Weights of a small transformer language model.
Training: a variant of SOAP for these matrices, 6641 steps.
Each number is 200 + 30 x the weight over the matrix's rms, rounded and kept within 0 to 999. Layers, rows and columns count from 0.

# layer 12 MLP down, 128x512, rms 0.273, rows 109-127, columns 448-511
217,220,197,182,190,181,197,213,219,232,247,193,217,208,199,234,180,249,191,187,201,205,200,168,167,157,206,256,222,218,244,187,198,216,201,177,226,208,209,223,215,147,182,202,206,257,192,166,167,201,202,216,177,226,197,204,212,220,154,198,205,184,200,189
164,184,179,196,225,213,243,198,211,197,191,218,280,206,179,164,211,224,182,183,182,255,185,241,249,199,191,239,202,167,232,217,226,185,169,217,279,192,188,226,166,204,217,196,195,234,129,189,196,166,202,247,182,211,184,160,192,169,128,150,233,175,208,225
245,136,236,202,241,236,203,183,196,141,239,233,190,219,131,184,156,203,190,171,205,132,161,183,193,214,202,212,221,192,164,173,191,205,154,194,202,204,165,231,231,220,102,170,228,230,179,218,189,241,207,176,167,168,196,216,201,267,171,185,201,200,210,156
202,258,190,180,189,216,210,147,163,189,146,192,206,186,225,219,215,217,243,214,192,221,207,179,158,191,202,244,183,194,208,235,200,157,226,192,240,241,226,233,179,256,212,270,188,210,179,194,238,191,174,232,211,171,188,194,186,226,231,161,206,201,207,233
201,223,187,197,176,224,242,221,209,208,233,215,175,225,176,189,164,175,208,257,199,172,220,185,155,181,170,285,165,176,221,249,207,265,159,190,157,192,191,231,258,161,194,237,254,172,211,162,170,219,201,190,222,185,233,178,226,192,179,198,182,195,190,167
164,179,197,216,215,258,223,178,202,158,231,198,185,279,147,211,223,245,206,203,172,247,196,185,215,197,225,218,186,159,167,229,208,240,162,267,227,223,227,155,247,167,192,226,229,161,265,158,221,177,178,216,256,179,175,212,178,215,210,222,149,190,244,198
182,244,179,198,197,202,218,185,196,182,178,185,245,180,205,210,167,240,216,223,202,209,175,181,197,221,178,225,217,193,175,199,235,202,253,252,238,222,152,217,228,179,214,229,186,196,203,201,173,180,236,205,175,184,202,144,202,195,220,189,245,210,213,170
199,158,173,228,206,210,148,203,146,181,222,219,200,209,272,212,234,240,221,229,223,145,226,164,235,208,207,163,237,259,172,252,263,183,148,160,210,226,197,251,156,246,154,223,171,165,218,204,220,178,190,200,229,125,230,244,184,221,205,171,164,188,210,158
214,249,148,126,168,191,236,205,123,182,236,280,208,139,280,188,183,222,190,203,193,234,164,177,179,186,225,218,191,227,174,217,202,130,171,176,118,208,159,163,215,244,175,223,203,179,170,222,167,210,208,216,222,172,208,236,172,120,150,206,178,200,204,135
184,217,207,178,245,231,220,166,171,203,174,238,211,209,195,270,150,170,240,224,161,230,173,230,207,180,226,230,202,203,213,213,196,153,131,187,195,160,191,217,249,207,130,210,166,234,122,245,230,238,197,207,133,185,221,209,220,221,145,189,211,248,202,230
217,226,203,180,220,227,204,181,181,216,156,152,181,201,170,216,159,196,195,194,167,210,205,216,162,209,243,203,164,164,215,201,195,173,234,164,177,161,121,216,215,142,208,230,159,196,270,225,195,204,177,221,205,198,178,162,195,243,176,188,180,186,188,210
167,213,141,284,221,213,219,220,238,194,274,207,152,197,183,147,181,177,251,238,234,193,212,161,214,236,179,225,198,236,223,223,161,189,191,208,125,219,207,216,180,175,165,201,156,247,197,206,234,260,234,188,201,194,206,220,206,196,188,195,213,184,148,196
184,172,184,194,164,182,183,203,152,157,169,192,194,238,148,201,173,177,182,187,176,168,197,172,183,148,226,238,283,237,150,157,165,227,180,191,176,213,196,155,236,262,272,213,216,197,223,225,244,248,154,190,213,159,207,221,255,191,204,165,158,139,270,152
167,212,246,194,279,196,192,218,225,163,231,184,184,252,188,230,156,201,219,182,184,125,181,206,228,180,219,224,190,169,201,163,254,236,213,215,235,169,282,196,204,266,153,200,155,211,209,215,136,171,202,221,186,216,160,214,244,178,219,187,173,234,234,206
233,198,174,128,246,164,197,183,176,190,169,197,155,231,229,195,215,211,174,191,209,181,211,233,151,189,169,186,213,200,233,201,154,178,206,189,190,235,182,209,210,218,226,219,247,140,244,176,197,194,181,204,179,171,181,225,221,201,194,230,144,266,237,232
174,189,217,221,224,223,222,221,241,180,217,146,173,178,208,193,173,157,196,199,214,204,174,135,182,174,157,171,178,183,236,148,219,171,156,219,219,243,211,210,214,186,196,178,188,182,168,168,206,202,236,206,145,203,207,211,219,263,195,243,219,224,209,215
175,238,158,239,194,206,160,209,237,231,227,159,198,231,171,241,243,195,188,174,229,200,210,175,202,223,186,215,230,225,221,201,245,217,151,169,183,183,208,206,183,140,196,223,213,210,193,223,177,172,225,182,184,239,236,223,220,167,192,230,182,169,177,231
206,172,246,195,198,219,176,172,135,177,204,206,192,182,220,193,213,256,267,212,237,200,202,213,186,202,213,206,211,239,222,219,137,224,166,173,194,222,262,166,228,192,218,192,191,164,183,141,191,141,248,208,219,190,235,194,159,202,232,206,213,187,208,229
234,267,228,213,207,242,217,199,213,191,199,222,199,174,167,169,188,217,192,202,214,191,173,199,212,223,227,212,214,184,148,211,181,204,177,216,180,227,165,160,194,172,153,193,193,233,215,237,185,213,185,212,209,177,184,211,171,201,193,229,243,251,192,156